{"num_hidden_layers": 14, "learning_rate": 0.00356, "batch_tokens": 262144}
Each number is 500 + 50 x the weight over its row's rms, rounded and kept within 0 to 999. Layers, rows and columns count from 0. Numbers have three digits each. The size before them is the row's rms in percent of the matrix's.

# down: layer 6 MLP down (transposed), 1280x320, rms 0.111, rows 675-756, columns 240-319
# up: layer 6 MLP up, 1280x320, rms 0.109, rows 676-756, columns 240-319
down675 102:535467503453461500549491509459534561577465462447423481497564523447531459494588627459416445465455436468511523501510549549524474465489533526571526632537552509457441452583442450499448479507444463624535465507436479480457512422500521531421532495
up676 095:481424511509499548593543470550476436510531520491567503578506480593461604492516553517490420435494594523453463474448576475547622499547475513523542510432434432422497494442556521565553455501463584494468469516475399534458522564520515521454449543
down676 097:481481479431328453469538578552468600523512445485495497484592581474569406408500477511543460586430513514475499435493517528526444544488493494456483505516564494535422484507606502458536455472488381475388390436541560468545466448559517385552513536
up677 100:550475555436354575588500508551520515464520444459365495481476509425598540514443589487436452414479426568495453493587469509418421443608574477569494461434494460580444501511492464518518462467501492427436505406484520485450487489540546519509510556
down677 112:519494555493371518498523563504573545458439480424443516561409489491483485455467525531423534354599525497572517584492508521471482451526494605500433446387506449506485501434618405527507484441582511485527438513512469497425494559566546486498481519
up678 100:568510444471528462555576489533546490508578483508400510401450572514501497505502512462382523455466574521391495436505489497503542477524418510457518476515489519488445488487543537477425528490530555620423456536563528434407506529454460416511427513
down678 088:526517520552523444574494570497482542461449554465386530542521449423521458553472466526294498538610465477477562616551498475584467496532569413519560611448499531464632525560541436495539503394525506471502503597427444450528572500457556481481413477
up679 096:514470550464577506556432472474576446547460459588582505547523480505540474538445502554448506381476520518421479500452528591529478578527517464541511516548424456465498453429450416482561472543500549534499557472510358428548461527438364452491515494
down679 093:428490441524493525479492483494427522503455538484502408416481520510460543539581600490428471551534476412564489444523515483475479509442524481510527463518570484522456533447441520549440458450472515507512542585472586583484528472564525425543471468
up680 097:560540480461431511466601487532470617462497400549417521505512439525574513431405517498474484520441553507375501496475546510551486535459477516400562508471464541444483469445476543502612533419519590489498499483534509467510485512566438578609451424
down680 100:540524436438537487559520496519544390509442474487483475496517461584558508455464440493572488436526540512474505481568451514440632453551588574463509515548499513516565552568486502491482530576553520617496541453497370554438473470537443549551575562
up681 100:574505539477489502507575539372547439439497521484535533441478538491480570460537490525464548417505575457528444483514487526388535494483499534593547424538474585527473515513545505460394456550534414545454425518567412507495497581445575524577436528
down681 104:492520585505458516530465497420538445439526532476467450579575518564481529545332503437465579502402539584413499606481527531508493524538513501438556404489478591463500528466401533515530455447418528485492608555508459531433481446563518514508444536
up682 102:475634482577461488447421583461486448613539616586500461512498329560420516368575533485450447466376495410468482560583519478447530482491499503545526462513482501452552491473463493484572488410526456454486536494487500636466526515482472467509402623
down682 101:448497520522499482507374558463545424557501515540426562419442537574502493484475473528356494539518452585539482571446496530498594524612357444505458477415464484472582563446528462555526522518510518491449560488471521451515535424400542509586440553
up683 101:524443475570445611529435465483482502417473576406495533555536507577469512441490456426469493506478505480534508391519515581530418517541525520504476458448429373449436386577438391550484517528468505495525478511509481474445409450507491472489543434
down683 102:487538525399476391519493576417486430571472506578431517519467462396452556505519514511429575437626527479488553499467565447470466433508543464514452471542444498441619607491419473486531477421485518512496595516505536428535469488477552407490462521
up684 104:600549561551489523547474494408576569434415502561492481472460503516487487489466510467436539427554569430532490610551536512478503536525433541517487520474547506527508511491504542552517563399530501523580470531464533527526513549527507405550526499
down684 088:476426438528575509662522563394428567545531467425452549503508496529396565464550423582287484491539542468404483407504548464532393446509524504458450419460453443473549565494437464563541447435543516474535527611501522547512536567482588511450467497
up685 088:516408501513529443474513455410447557448512465531433655482516555535601523477494510441469497521590509466533490560481568506557505476419455487563585492573509532462534487546352470490408534531576456593590456468445546536525536364478489595395483507
down685 092:469484491417544473491447511459481484531445530447472472506552430456476563487541473559374497501403561596550492557472540562514514460448489442521418477554395538535507528530484598510536522476518532504514537483478393536483483489478585560535564594
up686 094:499504610405449523470436418503575440538551530514394579514541404569592458543546509511441527525493489566444459569464543536527496570407498476502528454508406543502472516542482517426578515385555475524500538499606510414444480522523536508548461472
down686 091:497480385578579515532569513483476522559432513497669432444448556430389526484465537479525501458547480481503506487553530427473475525536518478485488583506514433511604556560508429557538500504424568507538470424436562546565512499524535580467583521
up687 105:489536512600490512465607544508480499539429541580518546451507474367479447440564463483522494548509430467468382474376517512419544508490463474464547466532511482434568497441508495500470490502506460509397509532541506482495494456454485500439400457
down687 099:571491461494498526536540476518516578471510393463431532524491524626515522557522499524412527473574569512495529501572492524479448548554499573469447586465504479473559477539508437510609427495485567479586467494457492366531522566565540518559637470
up688 098:601451550525529520554473454508485526499561376573470444489574556519516530494582536521555484457526440528567536484542548531464471559495454494440548551549443501543438552520452521510498511454466472567505530540390466536482493545467587500432459501
down688 097:434547585567544487491533512519470431611531513500456419562420529476475608512488443560572538393477521487497490487468492588446446447548546487546387550551491468492450509532577455523489506420549519565544475517488658480474558543497476412516471502
up689 125:433539629548523546424470453456453493574518506532515520451535433630547613511570483441404408445457543542531462506513463520459497472421585438570481556526556468462400546444591466459470515484572504555492489461468522551562554484587479530537533501
down689 120:424535507476524546405495482487465455440462578496543434518508563559504516540565432467503547513491477593481437468538510495505509518419511446556474459548512505518410440477525530413491508437541493489535492486478562556568488469565426569513535525
up690 094:532509425562414507532513483537423488510571446510488486551492417519487553399523471529488345537462491476490481507540483514449534555479482508596592454429491461562558491508452460534480451460479504500537529416568444592499569499452604457504441598
down690 099:461484480450546492437476525501481527428465501458467454457516513480538524498444588517413535509426487512485531483516555482507514506504586471528443453593436543503450498480576678521576509489397494534437512540469496434524509509575441557578509388
up691 092:466484437534551545505498487490442612620537578473525506490512461483478343488553613508616494529565447471577558524478477606551484481554449523479474496502608455526531548516580471451449468521363528539560610515553558534504443490560523565540513479
down691 103:445505415490429533449439547531482370531473417546496450499492605503471441532494428537507453526502479481462503482554554402502500535548469497494476508516549627495545475501434540538450563466477516450495371563419515443467460531560460456488474465
up692 095:531531493567579524562525441470567577418500509496515448468541453529495588468509378487432506477527459461475470463495509498412547445490572454446501526493556556451420538486537525482505470536514491427480505514634386489491492524565408573442562521
down692 083:501509539546461525517477599448476490553491535442455551454475554448528462489483563516524431479517512538515509569548565483530512560599508455539428418487501526535533477493536519481490523404495527458555475514382514454483507451437610403500428494
up693 101:500460542631511568521478422435539586547506497533447564450525530536589462520466538523580567529500471493510467572575565524522459473446508552439575481444537462461477509471537582556470427428456523569490488541478536576476472533537460479500507457
down693 103:586617525540512479415502576464507520535491552555547534499499505471508504533509440565465501550440552500461477523529512583382472573525450543511461532502465521478522505496509568509489524508501457503456539486530460536621582523535595456371491427
up694 096:462544459535523529435462472497515574488481517429433409403482519436575483525557384545532517594522514480501461572572527460538473538500437530580595479605476527470454463546473487475463375474465514390520547475490523508502559536471462451467512593
down694 100:442451484533543467483586414448485375500414465477560473505556436540506484466472497540497555494424557508489547517572451508453514421436462498528524548501472459532494488483383467521479491489509469569448487473534525567533442615593533505584555475
up695 087:483496472507472482557564614475516463515536533521482486472574439566545490454483558456477536406547521453463489466522558512539509476514461570500475502575508494493580385486485541483525546489537570563501546481428561389453459561535533523553445493
down695 092:508494526492534542508497417493557556589473576450563535490434456441473550571531437481648582470484493516532515535544470519468473434497489494479549553411552481580437529487552588578473455465456421455510501520512461521467470505509481464504498580
up696 097:425480545412496451579543575506511466507533477460456477436429585569435540461389509494534501513533507398500543377527530556516584442433458526557457523546647525496499495416482525490563419496502478519505511458536414533474495442515450528483464578
down696 101:457530356592415507573514450534467464491451568427554468499500560506493499486493424439491462484485499527444526506514486568502488586479499510525497450505505467379553589470481436545562569527419453498533503522536486437508453508409521489470427543
up697 099:547489453363586526490443546471608587510501454398489521533484561451548491520416435497480558475492489471463536495490600442469454471492508527513532517467459505531496518556455499480543542585560546383574538584445511473452579486528466616499511470
down697 096:490517555557480478454499452587501575397526480570518433445567573482520474563501471503530478532493496555490488465491551573569511542451553505468466507516478416471500543514532468569356527472540443429460480480504577544471470517504513452511505452
up698 093:479468583462506570520482494569535569574557440582478469466501425473616509454516532469525601482518483511563465535373600605377470486454557481492500497508593459459501554454535578544520508521526497473465494532527540493398503557471491503519441505
down698 092:544443454536480521502510528488512487525512554502555508569442563471471514555527504491501376454459561560417457445598494448563546517460430471531550441535499532495388508538535500489564447468524540524424518502542450466514531480582507502510541564
up699 103:595606514582477476526415646552518530528522504520501530483516497475561539524491450539570470494411428509505497532543536639476513491475420512494522531611607539479404488477461408510401523547539507394482440532499415580470489490494517488624512432
down699 096:508439539465537551534481458493465431429535485425466462567460491508530426496579483431478454517430529498439451430544500449512452537518495470452499561415411508543523526492549477531565518471475446533581487468462555368456443478500409507427452526
up700 087:533565576600454471440529535545549498500471477442567547449452450395444485537531461490495484456554469496591548557511545519596514512492488426572551462492448537550478550542574455497474460630475460480542525458536524522520570559564493446513466576
down700 096:513559468497513580609407549591483474502452435483522398499533541560519539447473473500525495498459503439378467534392487477446474555522533576481503481545573443536495502500436497570462512502421472512518598508514462498575480507610515512555544477
up701 099:506536519500347527532490470432571571490529538592567562566510511480563406512472547566462489444550549424467396519525506496431418465415439503516597493426522484498501560516451527487479544571457483552510473551534496475478475426492468453423528583
down701 093:481543525484545568554512620534474489481446456552512528495448526482489464517513500518513448496548465552432532454470458458472450540470560617502526409478460432484626559415507466513469490444531514555561536600444441483512485599446509508511448531
up702 099:473441555464413565596501465553505566516563462452505450371517487529465484358443461534610513435444530597510451533509533437464498496462409517548443469505520408472502556588507501556480541503426551491568606500561409487489497521512486467483433501
down702 094:480512441571502464437485598431523463463374490490457539576484475515582509526595494467382554505513546494474577435475475558488475514526588516505505613490424582439468437435484489527429446454510492517489414535449504529579526414411524527440541522
up703 104:498520492417537560306468558486497511494470460426558489528533460448468429602390486552416366555533455577437487480496507494566534482499540485441457524525565510527480469468476474582454487510534431477476554381539357588557499426527392487482551587
down703 107:500498389494482496480464421463455490410522501532421451546482547519476462477489514573615512477531497609398481540492453477580493410539518474512534508472528457543567522540526567479483538530488537376451487539462459500522406497468554598484529447
up704 103:383525479452506448441524549407526559450500535594542526556503440564559520531469464543518570592475430550422459544474565529434444473523505470518549482503497385521493404477556454467426514520474601450530506596568527630593460391488525600493589527
down704 104:512540536474594561486453517523420430500459527427494436504490526490550507509540507492513506393507511549470546442470549489481498477415548397623518527490422562495492537553438511447517512512562545535503469409506498574576444471504369445540508468
up705 092:505551575487504473546511468487461585533444542548565479492527485450477549435514443513451442521517520431467466495555566551494431530518482508505448556470515519637377559487514486496394517489532508456539500539450560506548459499471492471583483528
down705 101:532541513445518530477455495497495400535479561538588467575529540536604439445453574512486524513458547501510545385595447537493562520434581566478475523518457524352523443609577437541497547470526568567497505592485469495497456507493507459601397570
up706 098:496408530503556447442506485486570481544472447411465545518460510520529488549418545528452599569437567488504521462485567541507516481535415525548522385442482455609467614492472545562533566437583475508569503518467526482443542472520472478558553444
down706 093:553511436553437514476500531494506512557443459551546557409536536464458531497509477467442531508478563472507484515511519417487549483439511481472581477455446397556515488463530506448407486474536531459463554546448528531532575534519517519607496437
up707 101:481500476552521421473449447528473491470458412442457445545560424557456450543518493589504446528512516460512500549467584530528500489444462500496505520494576448470445555560534511571408495555502550503536521509597498429411464503475533471528540537
down707 099:540529587412610597478549454468490529427510446484488491537493598576533582514530464503426510465446515469577450547464492458518575460538517494462419382481566508372599575477472586568606541438574515479492500468585470520519490556442549518470524523
up708 100:519496562344583569464519458562493490546506537556547513507481493435486563554462506595473517454540476594476591498416529457500450480551415553427484479532454561404387610464481456534499534437488473481550491450459573445493430556495505433511538522
down708 099:494508506538426473477463531509465511511480491581504543508358491560496499433469504494510469583427524403368487518485552541458577555515477482511556484504547494455488477557537598481433470545469425603486473528478522531515546496571433549478437527
up709 094:511567516513520556470508580521432456519540580456594547517453526554543525502433496497405508496496471552427462458497412545464482502449550521538574512537577528555477477482591504486607409456466509466469479488395493520498504518566538482537464528
down709 108:655514462496430585437404560485562571568383534299488489406466453409452501361547527491435420504531524537412388569480509497461528507520461523523433436395544496587469460594517470519565519491507516485457362590437542509582436470574482450470543543
up710 110:563498522493444611621514472479474451394506496554608599446512495558556520498568456496504457473551508485525564510479586546463589475450418467498510396518511524519495499487463559557490509510456542590403516492563515447451502531469512436526491589
down710 105:574528536540575556461475532488441582504477504636568447462576490567421443546556446677530469581534524503507519561588515479561509531501442387403538426546496514585492636548492496551538484462549506429484522525451512598504497465428523467546537442
up711 096:554482516498527511465402466520498476553469387510478365442584611551576478443492474534494500564526471506456499569574527550543482387516396394542520499611517434514431531446435429499456477485495457525502509495445394568388517431448531606486401548
down711 098:551536431435509582571492482552534528563541428462501458471504510518410466435452486598502452457539484495498572414509559426524505540492546516487525508449578481543600561471533572537497526552411535470378456500512587489428508438427503519555467546
up712 109:591534519544455534527527485532416493478454577510463413612545548496504490491436508431566494497527495520473543505509513488493519500529439428474425523557470373434544549492505525443385540477483564539621484541422510478486495549475497483487511587
down712 103:538523474567479507522470553482436472460408494535518499499408550596538509448456438446480499497531513487572531543480518439519574514489412492601585491564498517453619460501520479558493566436431522409517444567474475453505569618437453526463462497
up713 099:548422493580505558418383450571417536453471458573508475582498517557469617525521497415499359556442510506496501426506554455412486569442451509436488402516530423521544477543544541553461565489502463456460460475555462488468550443641499511470463530
down713 100:594567459536478447504430434481561612567466508488523488517632459481475472474521443541462501546542521506501518549542544533490457531523558543464524484478521449434516515567540479448505451444437534497487486489404483493477547528533476597456497479
up714 097:436520549456476471439426431512559505495557443553453548545417526527450441531558470534597573544527497543560488548427569489475531505484599534564547592459543436544419533523538438470486525560508487467514512487489495565477459495532495427512511493
down714 091:524528496546500469516548563468484493481527488481382372459492459496415505545487546457501415431517526488500481519549552547574523476496508419512505529511399513539675523493506511540579478501518496382523546444436502528518528490525563525426485635
up715 123:438536505425559432497482510478562486534435493385556524571483431619574483525511571537549473549394460503499497481503561526573601481413517502558523458495569447473470409565543490524518581523501524528527484551467546485366565465556523416488572490
down715 132:407540525477530445481450558542550543394464513486485453562499569535543451508586533570470460489522510471566487442523453542593559442406501483529531463477472527526475617601504562516499488506522453505497462405419479438484588589577484562560444543
up716 107:419386519513466423409533530499473482478446570451524458372557424432456599559467565516592491522432517470442509548520430588394532561509512499482478510477468524501465495487490506489554448500528505534360538532612557503527477528548492427506454464
down716 103:516498425474548506569491524470448478555527544526493493482329520414543569511419562537477503486550485406425519542463495514438515502514526500492525536453498426518531508430437430537479545483490441512528514465502529552564491501496513422433527580
up717 095:510620520522578515497477504501544514533564558571494471507646520545465496520443473443497429550436495411385411481493455446555500512436467580511460495520557460546526455506568627486477556505615596456481628565535545532560536552522518548475455467
down717 096:607400518463424521518499522493505472482420429467462431538415526483463547422532485505464503409539524541520514510484462575473491519513541538642533478502552396476531502472440485509557493506536578613523502508530452509463525490527564480533586529
up718 096:553526583518450518552397487530511494424521511461517562481520471514506458446516557594459469490478595415554476477541475517504522520403533513558511393553400471433490468508413512452469534492538535481426447529507577487471469514528447538512570483
down718 101:527514494436586491611535589512525506540570420494489454524498496473557503522407504390464537560440466472416563492468449423569510577573537429553465479378550421495508501533558623446480511547458513496594494464554552605523410536491513504477425487
up719 098:485592515357491604584488504536525496477486483510502463591395513467497518441475564440530534428560497566515544449451472398522443462392500497518504482533529449486491511449490471423490448459592558574532513505568492528512452482458473502506578527
down719 099:463513483517438478495414550436426606537465472549437526547558612548482549514677554500514494401537558461465460482503552522509525547516558527466536529528435554452505531479471607571554529527475380573462462491507529543485484482534467547502549468
up720 098:506496425546525519521484534491590412501466499532479609529398475529498441503435572501456506503449551446484586491499550549560490593511489491541484389429547418498491436506518585463470464491512600477450473511447571471485564608377531500554419477
down720 098:473512441601525558487579488528525591522486487572418536460567565510461455521589414533468497503574376473551518531570473418454516450470503460571481511565412575563512538429511456468540495442549510509573513505604503469489512511584507524512456548
up721 109:502462508534542523528399434535504496449442474510509498431489505527546519479486478550408499479408501474516553516485497374495574564550546484591539594429536535535483557515439545432495449516565571453517579495426563503471494539522526417505550493
down721 112:425465507379529433505412440468441452522484426473411482430437485441550438497468619480561525580505534460492452545500513380496553536518485511472532422589487392498454463556494462587490506516468485569462486521411451495542434537493537472519596493
up722 097:462478488489543436498513481504430543575535522518504550514481515435480507481514526470522535552437507517428575504473464550433445525466559539493486564527519472493396486509488470458499469460509500559461531589459428525474445580498456470399443471
down722 106:547490522533520540432561428403525480444601433471472514543512516554511471504546471478598572458569519560486554601480455463448475561590396496519538440431464527491439501476480529484438546501559501555527465470584480587531467449518494509528558429
up723 102:446512461548530444502432526488603536474516496446482406501549515504464525513478485459424474400520459450667443458470470487515432491506420489541477566538466442428461488437513484514516457416570507509529486553474515508547483485503558542506514524
down723 097:411401578444510521516622487552417508495581535473463528474553481492484522532520445630590501498510531511435488511512524523493503512487535532479445497463410576474586524525523483445487505543473468476472479510551512520348422497501479561518553399
up724 103:516585502492571554500442525564426492526448538516506426600544488464439535519547625539423512415530575533504566423477539546418544571528564379483447460552491461477485508512437584570566517505411493504539499469612493491458506508491579534537458593
down724 100:614450497481451465474501456439494426457552457533470535451472502505519562503459460503500507527500426469425345530488490514489436586552504492473544505528495565535492503475541437472471491490519479567404589560448556531507452366501452504429558435
up725 105:600555442498525521533500505538453525548505509499475497609452490615563492556490528554446493403580436519497575459554483519493439503400385442654567484438459661531505558486519452451488432603537498500576558553547433458434396433455580569540552505
down725 106:486529519449568511422453478464506492441436482405549417501484481563523498489632545426480471544398541464475496421496581477570509505563539414434443484539518484449416429499420552528517558523416551516466479494400426493505542500553477591463460400
up726 101:514594470476496470494481499479552495496511470467548531463507631497573493403464487559443475518458532497561512518464440553488579426524461538537481492458468531534499433564507444500531577438526578479494546540358482443517495516461515427517528450
down726 093:546441504542508533480495524436490461458534480546484386485457530564443458554454554558558436619585459499505496487516504465470540515554504472469504467493455534522405558520541485418469398480528429474514520562510497512510638553535542526409503511
up727 104:531490414572485534453472556485563433476484475461457468541573552479384590426482497438459481447534479467548559452460504579444540560546449463530462594463477509528519475459468460530467575521501486474480506392562533461560428481449499506610517408
down727 104:481497443607407440450530549468564475480557519525517462487511507468477435468474460500516514455464498550454476526482477468511508475506611436438483484460467458436447405489382454554496457599414433494441438464597525485456499519501572499412590555
up728 110:432455476574501487473568530538490542581441447496441540575521544568518515458524438434520511454484498405498539478491518528520489509483555481579545552416442453505518521504531386432536458505469614478602478454532444467487518490601481454464543466
down728 104:568435594438474518549535518504453522543490454396548474526492495493525377537531540509592435466540425480375467539596492509528431525535455508489437516528463557413489372610552525463426526498596505502486532523490596508524563522528503507526452414
up729 102:493470390503567507425693422488474546443537515529473448501462528450523514473540461510601562587401450476527432583491532488433476459468458554474553529515487514412510457575590422546515493504447466415459483509514451494573526529386560485570536339
down729 093:515574498488474534560439506497465556492463463462526552509550504514492447440390532462387521443447478460483491471473417497508428532509570502496505449487581459532445494468419523454522415446533512492437543544492507493433457514554390532507453534
up730 093:533437524500469514485427483560562602527562388449536472486430490499435492476640485558610472567526480430453538472553502482567496426460569453524618491599506535404495508534464501588496484513492525466546447419444498560440513480512521489596572518
down730 097:503577432516431454427480496517565442499439555449529565547475438459501448454497512566499536489510508428485510466403504532442408531565505549498579530421528481531462572485483526488499424451502528415424487476491535490424433482487522542580419536
up731 101:516502513479496505484601489492467545465551509441414486443512534559464465472464441525417479425490455485416527480409491467515528483520529456463565372627497424433485553468436486509538546583527519467515481493513520481511518599583568514505477478
down731 097:493449465465515526535452473484446421574587503503493534576522502366527512548529518493613456424485426526557560535556492456539509430431421547504470544535496484426474511532565552493445451420500474549469539513517507540445522481553504446553488529
up732 092:491517445529423436602483423534399491583491420510516439494470555474523450459561558459495440533531562458565544501468484524511542526548433534526429558489463514524441532533460397552582570512553530476522442398441568499460400586441502483507483505
down732 092:528532555535534522467465589552504454522444464480476576545461549534398607585441495581407393483555430497476437573508565438501461477505520465431517406559425524457467484533492515466437527484520496466441557663509482503454472546506440515569537533
up733 100:577466586440519498562452545446510463477462499517579500474364395486557481495419501458459481487425547415432502496488442549482549513496457463512561392618574444553513481470498444567511518590503444551513521470482503467521472563524497575543417457
down733 100:514516509512463534531511528523468492437543475527559477431572537515381413521570513541424530507487558545518534561463505476592504468480515468454457530495485504542563534517528444549524446519541541484550510478520524511456677491526469524502540523
up734 106:499519548533566444519497515387421477536466509409563523426407444481550546563454455544387492530447517518449500492486502379482539537427443484491525489458503389417441466492502466486427530525565457475507456494540478513471458512563534488526539522
down734 122:431468575537471452517524544554510460567474498480513495485446436550439601500414550528631500470506525518450532520521456521472446497395513486536470555488368514436513424529473378468517464502464509513511528458533506456529547621452496458526485542
up735 098:486548517434444513512516489445364546549471453509519439511539566485465566543450550460501488458477536436483461453458591592438471544521504461468518446530555468514491572430475441527571454617561429509555482482404468557565512504520508452448482536
down735 107:543521451511564552432554468431501457464542533570516584434518509468522423475476463522556442563558520486445527447634411472542487462553519542522523482482554560608475489480461453543564600459514457483468574486504521455558577484438565531569469505
up736 092:542557514592487437398560560503547488510482404473474512520539536549487530475439538550468526455474475568643581394547462519476422530538455450618475416554490405540601558493498531651505533442531516475489557533431480471521439395550502521445465443
down736 094:469512557506511479500517438477489584490433565418565465513478522465559435504512474509451433548565484451485519585577512535592534482424502475415496503479603534531443548432566510410557433434539472443503402459517569596470506557542465498501553435
up737 098:602586598440490490518475467461543457499501511579568400572462510524468534505467481637530445520510481588572427508550566522580563552484540527524546532481438508547635519515451465424500524537504462516561552523448555489533421480458570505534340436
down737 096:454439464526511563502530513499562492547587521399369541456570491472547480508513544401503520444482550392494523541434449534368493450494497517449508473499578457436435466549486569533528507373543529470465562467514369488552489549528401584561562524
up738 100:509580543540425478524371476512567484457506457487461512486578544526443472521534478515509549419473496523492401537422485441403577383469413536509478542517408432495466439465539440496473517527538489541427487392459518570516495477530591474476536482
down738 092:471519451487486443545531501525470484595567487431479525549493492508546571424446541546544459552474571597568513522513494514530598502512507490361552513557448468476483416467452462500534433497530508480488575498547468486418516531453387533536547516
up739 095:469480520585441503434478466591435551568546548520483575553532614545508574510562508431426436582544491520465454459503485482552501460456616490453456526460529468486519400503488529447489497566554399476594449421511463549511540511572450469565519503
down739 099:523505545527519499511483480417403504526527508462436492511555455558449495521566445501467533556441411587488497512470460553503564473568476499528529563562463520530408559537509430476489480453513445502455476479548550547504504555520497473539541535
up740 105:519404504486518411443487502412562526536355455502544442511556530517517448521456556465466500555454506526508384472515600508533525535498525552484565522519513449364499465509543467474412463459548583600468429508525524550503468500502524435464420532
down740 100:475537454568542509499458488536506434433390458471454435568526558637500549543461482524489536464505477495425451428464489532514482463475499446537497474533445529483517527551486475480510443535476564446500491560518565547557435426474458504497582554
up741 097:412388506482489572492474564461546536665525529439485491599478522408460464475541570492502476484554451485474542387512491459524495531424559489512522493472679550521534572536539505512456431467524565409439533485510593560539430444525484456480536570
down741 099:505575426548516517482556524507430441468544502483531455437609535558458508524502428590529558508443483486550525383450479498482501482579587541562451561495428523531598370565494520421497433549449555600454548493571371464537523497436454528402528447
up742 100:559534510462494545509490557513515468550557536480505481541503533449506448416485513405486524421431538555472503432522578497581370534489575506533563528456432442440427507516535461454501479442420596560512510521493459454468453451516524518547478498
down742 100:554388445493459571477518497451476508411446375521521440487476480513567486496552562482391463483488495551498502540562477418487438569598614555474422530495499437462569449495480548538553495431506531582522403491560462619438530514509609535468559475
up743 101:537580453451447568553491537608444491538498516546515428563568554537469382446464434450444485468498546479496528497484457554475548432482593477420467450536562565517466526490580444439401434463504490439545496486498605453513527453529483581538502496
down743 106:515481439565491555504553563576493499489545530477599577473503435511530435477469518504573520472639554585488454472538584428486440556444391457549540476516470506463480489516484478550474517587434555491468490577478454552432441487459416453513507509
up744 097:576505491309583574452584469506572505565501449532521538434471515523441522491455411460518604541510531567447408447477559545504523522474510524447561403460528511464535495503493514542535498451440591540477483467492569472538502462485555597523558530
down744 096:487546504529500490580403465419559537465552537521510611508578474448586492555638535490465487500421448488508482438484488563559486486522425544595410564536521561488503506530533571442424396528510427460505509528449472492470512557388413399464531559
up745 090:484462483469520509358494536471565509446575502484485502500492558575464450523535536506460446460573475485494506454459414540541545551459482431495559457455547465493511488383437436574414514475462517539565515438526527479454523528531573506485431488
down745 086:561501586487541552574542517512530495542495465468424490473426529441578555522544497554440516499489426522557515467432510568549483481564434514439445495550513487522482557541522491441546570475574579395498543485536519478519473488507479423531500502
up746 095:531540577609525447497554509460464472471607566573400421479520481417544406502493461432511591519467531465600489538423558543622529493397499548386606482604564554438525483511528485500502504535463557546387486498533468557485448555472472478547525468
down746 090:466491502479509543473462479573560526505479466401544572592580470592421561433466526553449403507517545418458600500595465504462531544524561496592472490493455450519480403503513562414497481505479524503599554531492428478568503540557488469435486512
up747 084:458485567515390491454432413588523468489523492510498483431499488432392473529440529575481513465488551487572509424438530536510475551525552478521488576533449383448531515519577437486578455497524572423468543581561401494451489606636462518483528567
down747 095:525455462429613524485593598445540511463521548455417522502501549569573535457502440420442497537439502451502544556508481450543531472479346577453515451557515545491391471448543612459421521460448520570534446444478517500506476503382414526576421425
up748 100:578634544500427514513421568506596563418356484547467410534584515558511463485500548523472473559457451505539492448533479537536402508506490493468566498480497481462496494356495461607431550478448543593551442544544544490540444551480546567516576441
down748 098:518444489449478480473444403499532500532535474418507453450431486417506611609528466402582401419519566467417464353413498496430494480602534467495477601469533543550538392614456561478423488501540542454562509474515546602426519513441461448455456527
up749 100:562499582592512437422516456510469542570460539469593464595512506509476565462437577573443441468421558399442571492463515511420478500533438461507574588519438459578510422627558512549471523528578400524442508443447458552524552441473517528485510416
down749 102:482512444460450543529514431428503583561527452577511513567515542584476498454462566445569455560493452555511522498580461491519544386516501490613558489574456482546489471503525452508455442466445549497448445453348571463532505549538564528471460502
up750 094:506505542437471511534505514521465461547463526590438458518428607410479423513434547466507387500499481502585468536518513537569452495521496480503470465637504438396526510487455551469500524486447553473645494480487498460560457559476593483408487470
down750 089:484571518491596592518496594457517552442495489420456483507483552584469519492539538575390583508469515512442530518465503441484584427464431521473517628471497546611446489545532432514539427486454446479468461457454529515534573390477428467570573502
up751 102:481470570455511509410508497596480437470538511532501578584501487475464464437502472509542472463486467480506446549465507573498495523536455414487448559583493502440533484514492478413413469526513421470493502518552547501459507440470513492474541483
down751 110:448480468500440571607493470390671523523408533480480417489528546483537530530492479523419466521563569470470561480559484368471462440478574548505495481501466428584415600500429524518491534458509613471511473511453426472438460530551415623465434585
up752 099:494474529523501555499515488558454554477485481545534568545522463622441469457479485491387442522579469542551446550540442438479505527536502434566411500365374510527564464548477472483426535540563578463521457424457560514532526515584504513555536545
down752 101:502594520478507559491537572443601491450543501503468529506466456400460468517430583517506480557476489381401423465548447566502545506491521504486450553491481460436583555373553486584451527482487486510554478493429534595479457559492498563489480512
up753 089:509506561455474553463535423590486570390517526612543477504532548420534506512474386428453397505551518408363400521432514555441473415530515425410492527484541527388454418579570494562513467557491498493417483555477528439417463496413438417544537415
down753 094:496485434514499507432392546453490457568446514400470501526403464539540491411535580541606519501462455533661540539584466486536486568468465508508464499420477485632458544446552555544459470414559497424493516497497499533578522506512454570581480459
up754 105:475527553439482502563425561435514463548452555434479455487579491437529529467440587491545511493532564464574507457516540543440458538498504557428494514543441415523582542415449546388593510442551471544530545509523572513430472600472469467479468547
down754 107:498547481414475610552478439542623519514475401454463493556455526532472542429595463509423527566437439469536506471445499584557502535535540441467414442538523473543515526580517534456577422464469540515464460486449489498474542403511512452565494501
up755 109:548583461455520469435533424497552518559556555502554547545594502447550420456479504460510450407483532471579444434447499498534481518468445519458522528511522403472497438447521479492402432538536468513535499546554497546550433432458543473549565481
down755 112:471464539557510544514437558480476543419499563523559497632507517477495462531534578584528484487502528487456475474565501484513449480524526417552481584485460480456536453479438372434452488535535415463508497407609485481478535611441400532516500481
up756 101:506519558469439471460557482528553511477528609576432544461551466576502525549458473594503497482591502519474457482537552570608474521546461504484412470412497545561495466571514468522493546571519482524470496480485563565476467537472605415541428507
down756 091:514534476552505462561553498482561484567457435506587499542485472507489491436506460455451618524460548483425562449491406493458477488402492418492461450552517582538469480440534525604482504448551478421531407490457473457333407461544386443436570551